config.toml
d_mlp = 448
norm_place = "pre"
lr = 0.00248
warmup_steps = 489
Each number is 50 + 15 x the weight over its row's rms, rounded and kept within 0 to 99. Layers, rows and columns count from 0. The size before them is the row's rms in percent of the matrix's.

# layer 4 MLP up, 448x160, rms 0.101, rows 79-85, columns 0-159
100:46 54 57 40 35 16 50 31 75 61 55 43 65 67 53 22 57 38 64 55 59 36 58 44 55 59 68 67 36 55 69 55 66 26 25 68 48 51 33 77 38 38 57 51 25 59 52 65 64 59 69 51 36 46 43 28 49 39 47 68 69 67 66 84 60 67 35 67 74 40 34 59 61 87 62 37 39 15 29 51 61 52 43 61 77 46 38 53 52 47 59 54 59 24 70 41 56 40 23 23 28 66 35 48 65 72 53 38 54 55 41 33 75 59 56 40 46 41 55 43 63 83 23 36 59 38 61 55 35 49 56 69 70 42 46 42 35 33 66 38 56 32 60 31 47 20 61 58 49 42 37 54 32 32 63 40 46 80 61 29
109:43 57 73 31 25 50 21 88 41 53 30 48 61 41 55 72 24 40 53 58 56 52 42 77 25 44 37 60 25 71 43 60 52 14 41 27 56 54 74 58 55 73 41 56 49 66 51 19 45 36 53 82 46 54 63 47 61 41 56 51 46 66 28 26 27 47 35 29 31 36 51 53 42 63 05 61 77 60 48 41 29 58 40 73 15 34 53 46 78 57 55 53 49 60 36 38 47 72 49 63 50 72 48 56 51 71 60 64 39 52 72 50 39 44 55 32 44 62 52 65 45 44 43 69 71 56 57 35 57 63 52 48 69 51 37 64 54 40 36 54 46 83 50 69 49 66 46 26 54 58 56 39 41 55 48 40 49 87 73 53
099:37 70 60 64 66 61 60 42 37 50 49 38 58 31 41 52 67 52 37 54 23 37 61 60 59 42 32 44 58 32 41 58 30 39 53 47 43 36 49 43 18 28 21 48 51 56 39 43 67 57 41 71 47 52 63 61 71 56 84 47 76 46 44 73 36 42 46 50 62 46 74 59 43 68 52 56 60 49 33 28 35 24 36 34 70 29 48 44 42 56 40 39 44 24 21 22 44 56 49 67 38 59 71 60 74 48 47 57 62 77 32 58 55 46 65 51 49 08 29 55 58 17 45 49 50 45 60 51 67 46 81 48 57 18 52 56 94 72 59 51 80 37 46 52 68 51 64 63 52 54 31 62 45 27 40 50 79 55 40 78
100:21 55 42 29 48 48 66 26 57 74 65 42 53 69 56 60 30 20 45 78 37 56 41 55 39 49 66 39 37 28 38 57 61 34 42 66 73 70 70 51 61 39 61 42 71 75 38 58 51 58 70 50 39 43 62 49 28 33 58 35 46 59 28 49 54 45 37 40 53 55 26 48 35 52 39 68 65 62 67 35 62 45 12 35 77 78 49 28 56 29 26 54 46 62 44 51 61 30 41 64 29 19 56 62 70 20 59 56 56 37 55 46 57 46 68 65 59 37 58 34 46 68 60 54 46 80 51 37 59 52 61 38 28 55 63 39 69 40 43 20 76 39 43 39 34 49 83 66 56 44 55 52 66 35 57 81 76 46 52 23
107:55 40 60 66 37 71 29 20 30 46 82 53 59 33 49 79 45 49 56 46 60 17 68 48 31 51 42 43 79 58 52 50 44 55 34 36 73 44 32 54 42 78 26 24 25 42 32 57 17 49 69 70 47 55 60 62 39 52 28 68 73 68 42 45 36 55 63 61 50 41 32 43 41 74 25 63 48 48 38 32 56 43 13 59 46 38 72 82 44 56 60 64 33 34 32 37 35 65 50 39 29 34 66 73 79 79 33 62 61 46 65 61 43 45 66 53 48 51 52 67 46 24 66 65 33 48 58 69 64 60 38 63 43 36 46 77 63 38 51 61 62 56 46 66 62 63 52 72 51 33 49 35 66 40 47 30 56 41 57 54
101:55 44 34 69 48 66 59 42 46 53 46 75 41 43 72 44 65 75 57 82 38 62 39 31 62 35 44 63 47 66 34 49 66 54 54 72 64 39 49 53 56 69 41 47 36 71 62 44 59 71 42 54 57 35 38 36 21 44 70 37 46 45 33 58 31 45 38 31 63 38 70 56 42 37 22 40 43 82 36 50 42 39 45 73 38 20 32 41 68 64 51 46 53 29 66 78 35 80 36 83 64 67 43 60 39 45 49 44 45 34 42 65 50 22 38 40 49 66 77 54 78 49 35 58 20 68 21 68 47 57 52 48 63 67 76 32 37 46 48 53 85 43 40 59 64 42 41 33 50 35 66 36 38 34 17 41 32 70 53 55
098:38 49 66 45 66 54 47 48 62 61 43 60 62 44 51 40 49 44 35 53 49 57 40 57 45 76 36 46 65 81 26 84 34 40 30 86 48 33 68 50 42 54 65 76 35 58 40 59 31 48 26 41 53 48 44 55 37 58 59 61 54 46 53 77 42 50 29 45 54 68 56 47 32 93 68 59 51 25 78 52 77 41 71 48 56 49 61 73 72 27 47 54 29 64 58 57 46 47 43 44 32 81 25 36 50 82 57 55 78 76 45 14 66 43 51 56 39 40 41 62 40 54 51 54 33 25 65 57 52 60 43 63 40 92 49 66 22 54 42 32 70 29 44 41 26 66 59 62 36 48 45 56 49 45 44 27 46 58 40 30
# layer 4 MLP down (transposed), 448x160, rms 0.0876, rows 79-85, columns 0-159
100:46 47 41 74 68 63 50 75 76 32 60 45 57 51 49 38 47 54 48 41 38 34 44 70 52 50 51 64 69 70 45 59 30 54 43 52 59 55 54 31 45 57 50 64 52 87 45 71 53 38 48 43 54 59 49 55 78 71 48 37 49 64 55 46 59 29 24 33 55 75 28 49 31 04 48 50 48 22 49 43 40 47 72 41 65 34 52 38 59 45 71 67 44 69 66 54 61 54 48 59 41 42 29 50 48 40 08 42 45 46 55 34 44 56 44 49 39 25 60 55 45 35 44 65 51 41 48 49 28 43 16 38 55 63 58 59 50 40 42 31 64 76 47 53 51 46 25 71 42 68 77 26 56 74 35 00 44 16 55 35
111:70 68 56 28 24 71 28 57 48 62 60 44 37 52 15 53 47 35 70 80 83 60 72 62 59 45 48 42 49 59 62 52 44 60 40 60 39 58 36 67 71 58 70 45 39 36 40 30 33 52 50 57 47 46 84 52 63 46 20 21 56 47 49 37 71 39 46 40 48 73 55 54 49 57 53 48 36 45 44 35 52 42 67 27 25 33 32 60 64 56 50 57 50 14 71 22 31 69 35 70 43 53 42 54 61 60 20 25 43 33 51 32 49 19 44 81 78 44 43 48 68 68 30 55 53 71 55 56 67 52 56 67 49 62 59 61 57 22 56 57 40 61 72 36 35 39 38 51 67 35 50 40 77 40 19 59 42 58 64 44
098:53 18 49 48 24 44 35 32 53 44 63 62 51 58 47 59 49 45 69 50 64 51 64 59 53 37 65 58 30 34 62 50 82 58 41 47 52 32 40 67 67 59 44 45 23 63 64 67 33 70 43 59 55 66 41 30 47 73 25 57 28 40 34 52 54 46 40 53 43 47 23 43 48 41 50 68 51 51 48 79 61 60 70 59 30 73 52 65 48 66 59 53 64 33 62 65 40 66 42 27 71 74 33 37 63 63 54 44 20 38 70 44 39 62 56 44 37 75 58 48 78 75 47 20 61 52 56 64 32 53 42 61 57 53 50 34 34 35 60 55 23 82 55 37 37 67 39 32 35 39 83 60 35 60 75 99 49 75 53 57
100:39 57 45 44 52 24 12 24 35 71 51 65 56 52 48 42 56 36 28 58 34 53 44 53 53 47 58 56 58 52 66 38 46 59 51 39 63 62 55 35 49 39 51 42 43 44 56 77 42 34 70 34 24 53 61 48 66 65 36 28 60 45 46 12 44 46 44 50 47 49 49 78 61 46 70 59 79 51 62 84 74 41 64 51 39 31 61 63 56 58 50 76 29 73 51 72 69 85 26 48 43 32 28 59 41 37 61 57 45 32 42 53 29 47 33 63 48 23 35 45 59 09 64 54 29 37 57 58 83 50 20 67 56 55 50 50 43 42 71 75 61 51 63 14 39 67 38 38 42 53 81 53 49 57 46 50 44 62 25 55
107:73 55 28 31 38 65 25 69 53 52 66 46 67 43 59 57 48 45 73 43 42 39 31 37 27 36 53 51 44 51 49 65 69 46 29 51 49 62 43 76 68 38 42 52 70 31 39 28 05 72 48 47 79 61 51 55 49 68 30 38 41 44 69 36 67 74 45 24 55 45 47 62 57 75 66 73 41 53 40 76 57 31 46 60 37 26 45 23 61 73 22 47 85 36 74 86 53 37 48 40 19 51 40 44 54 32 54 54 43 59 61 52 44 37 25 59 49 56 52 52 39 56 42 63 43 49 42 54 20 54 66 65 30 65 53 41 57 64 56 63 41 45 63 56 56 73 58 56 35 14 73 65 58 37 46 76 51 64 62 52
100:52 62 49 50 75 48 45 18 30 54 30 38 56 32 48 53 66 68 39 63 77 61 37 54 54 38 54 53 53 34 61 42 25 61 31 50 56 22 38 52 38 60 49 39 46 39 43 38 67 46 56 34 43 42 41 86 38 74 51 62 69 59 55 52 43 54 33 26 42 81 34 57 80 48 67 47 18 15 37 64 36 59 29 44 59 57 49 66 35 69 61 51 47 60 43 51 45 16 57 37 80 58 45 68 39 33 23 73 66 53 72 36 31 52 53 42 41 45 47 29 48 32 52 54 37 26 65 51 52 26 39 59 36 47 37 51 59 57 53 46 31 68 57 60 00 43 47 51 75 76 62 28 33 51 71 53 41 45 54 66
098:15 44 54 51 56 51 42 72 41 43 55 67 31 44 41 57 54 47 41 33 30 43 38 50 31 32 31 53 86 39 30 47 27 45 72 63 60 26 06 37 68 50 46 36 53 39 29 26 74 42 55 60 61 49 55 71 77 75 39 49 61 33 44 53 49 39 47 60 46 34 39 43 54 56 48 61 41 26 51 69 56 51 53 46 54 60 29 46 52 64 69 59 48 39 50 49 30 56 59 59 56 56 60 49 93 49 56 59 45 58 26 29 56 45 45 15 38 60 48 25 48 14 10 46 53 96 48 70 53 67 68 46 60 27 55 47 56 20 41 35 50 54 32 53 37 49 64 48 64 81 46 39 36 50 33 56 65 53 57 51
# layer 4 MLP gate, 448x160, rms 0.101, rows 80-85, columns 0-159
106:59 52 24 43 24 57 73 34 76 55 57 76 44 55 45 59 61 28 60 47 51 35 46 77 51 55 40 59 45 56 47 27 57 23 26 54 28 60 35 32 47 41 57 69 44 26 55 74 77 18 33 68 32 71 36 42 38 25 47 34 34 63 49 53 55 53 21 67 46 50 60 22 39 53 48 70 38 06 52 63 61 58 47 47 45 63 44 74 37 57 46 41 43 38 61 28 13 45 64 35 74 54 56 84 47 62 46 33 66 34 27 40 23 42 60 73 66 49 60 47 46 74 59 59 59 41 39 45 24 43 47 72 53 59 61 60 41 29 56 48 63 34 25 57 58 53 49 39 76 29 43 49 42 36 56 63 30 53 62 38
105:38 29 38 62 64 28 50 62 38 70 55 36 63 18 51 56 64 53 45 51 25 43 70 62 70 45 42 54 49 44 34 50 38 61 46 69 55 50 55 37 37 47 36 45 66 76 33 35 52 09 24 58 50 16 73 76 55 36 43 43 68 42 69 69 46 50 67 43 73 53 73 44 61 35 39 59 41 33 30 41 53 17 30 38 57 66 82 49 71 39 37 45 51 52 31 51 46 55 38 38 29 48 71 59 65 35 23 43 25 43 49 56 44 43 64 42 46 50 45 52 80 38 54 46 28 54 53 64 41 25 49 27 53 47 55 56 78 62 69 50 46 50 71 55 74 38 66 28 42 42 19 61 66 69 39 53 52 62 34 93
100:42 68 41 51 37 80 83 54 66 72 30 45 45 32 43 58 37 54 48 37 58 40 55 28 40 67 51 56 38 55 30 46 72 49 57 56 47 27 52 48 64 47 29 36 46 84 51 47 60 48 57 48 52 60 81 68 44 56 67 44 43 31 37 67 48 59 64 60 65 41 48 50 51 79 47 66 51 40 53 69 40 70 31 39 38 75 40 42 63 43 69 18 32 52 42 23 52 30 88 46 54 56 58 76 71 42 35 56 29 52 45 77 63 39 34 58 53 79 59 59 65 63 32 85 79 70 51 26 21 81 66 52 56 52 61 51 72 63 51 49 78 65 44 68 21 43 73 58 48 55 39 43 70 32 50 56 62 57 59 41
106:41 64 52 29 69 48 47 64 71 60 28 55 43 44 60 59 56 35 71 30 80 51 42 46 47 54 33 69 48 51 51 60 79 75 40 68 54 75 43 61 33 37 64 48 30 29 39 46 37 42 62 49 27 67 42 57 57 31 56 71 30 67 36 77 44 60 34 69 61 52 57 66 62 48 50 75 52 34 58 47 52 57 27 20 45 51 49 69 40 59 39 45 40 45 33 46 55 32 68 60 57 85 75 46 70 67 40 40 36 43 40 63 50 24 48 70 54 37 46 41 60 27 47 79 42 45 87 37 40 69 53 57 41 43 36 72 54 58 41 59 43 82 51 82 39 26 29 64 58 53 24 32 58 90 68 66 42 50 58 73
101:40 52 51 56 54 37 28 40 60 58 34 47 56 23 56 36 78 30 61 62 60 24 23 56 66 50 49 32 47 35 50 41 41 61 41 59 54 25 65 69 59 52 82 56 50 31 47 69 62 50 66 32 36 66 53 54 59 46 49 65 39 36 40 19 58 67 56 32 85 67 42 45 50 71 46 49 38 48 28 50 31 69 55 48 69 66 31 71 47 72 58 71 38 46 44 39 66 43 58 33 32 64 60 66 69 76 71 55 49 40 50 13 19 64 42 43 45 32 61 54 47 11 41 53 46 71 45 49 62 70 76 46 29 38 29 54 48 75 25 42 51 28 61 66 31 53 64 60 30 73 38 48 49 70 63 43 42 66 38 80
102:44 50 41 61 37 27 66 47 41 70 60 62 41 17 73 69 29 48 50 69 51 09 62 59 38 59 42 48 42 55 29 50 36 46 38 37 40 49 36 19 29 39 62 51 17 58 31 50 51 51 43 47 31 45 48 46 62 72 21 63 78 61 47 62 63 66 57 60 56 43 74 74 37 50 41 64 24 50 46 82 41 41 35 42 80 40 26 29 48 53 66 44 63 52 30 13 56 39 56 34 63 60 53 61 74 44 48 90 50 53 39 25 48 74 55 47 46 65 38 38 42 61 71 69 51 55 80 51 21 40 39 58 57 61 71 48 60 83 33 55 57 55 32 48 51 54 51 63 57 59 46 31 43 37 43 42 72 64 40 37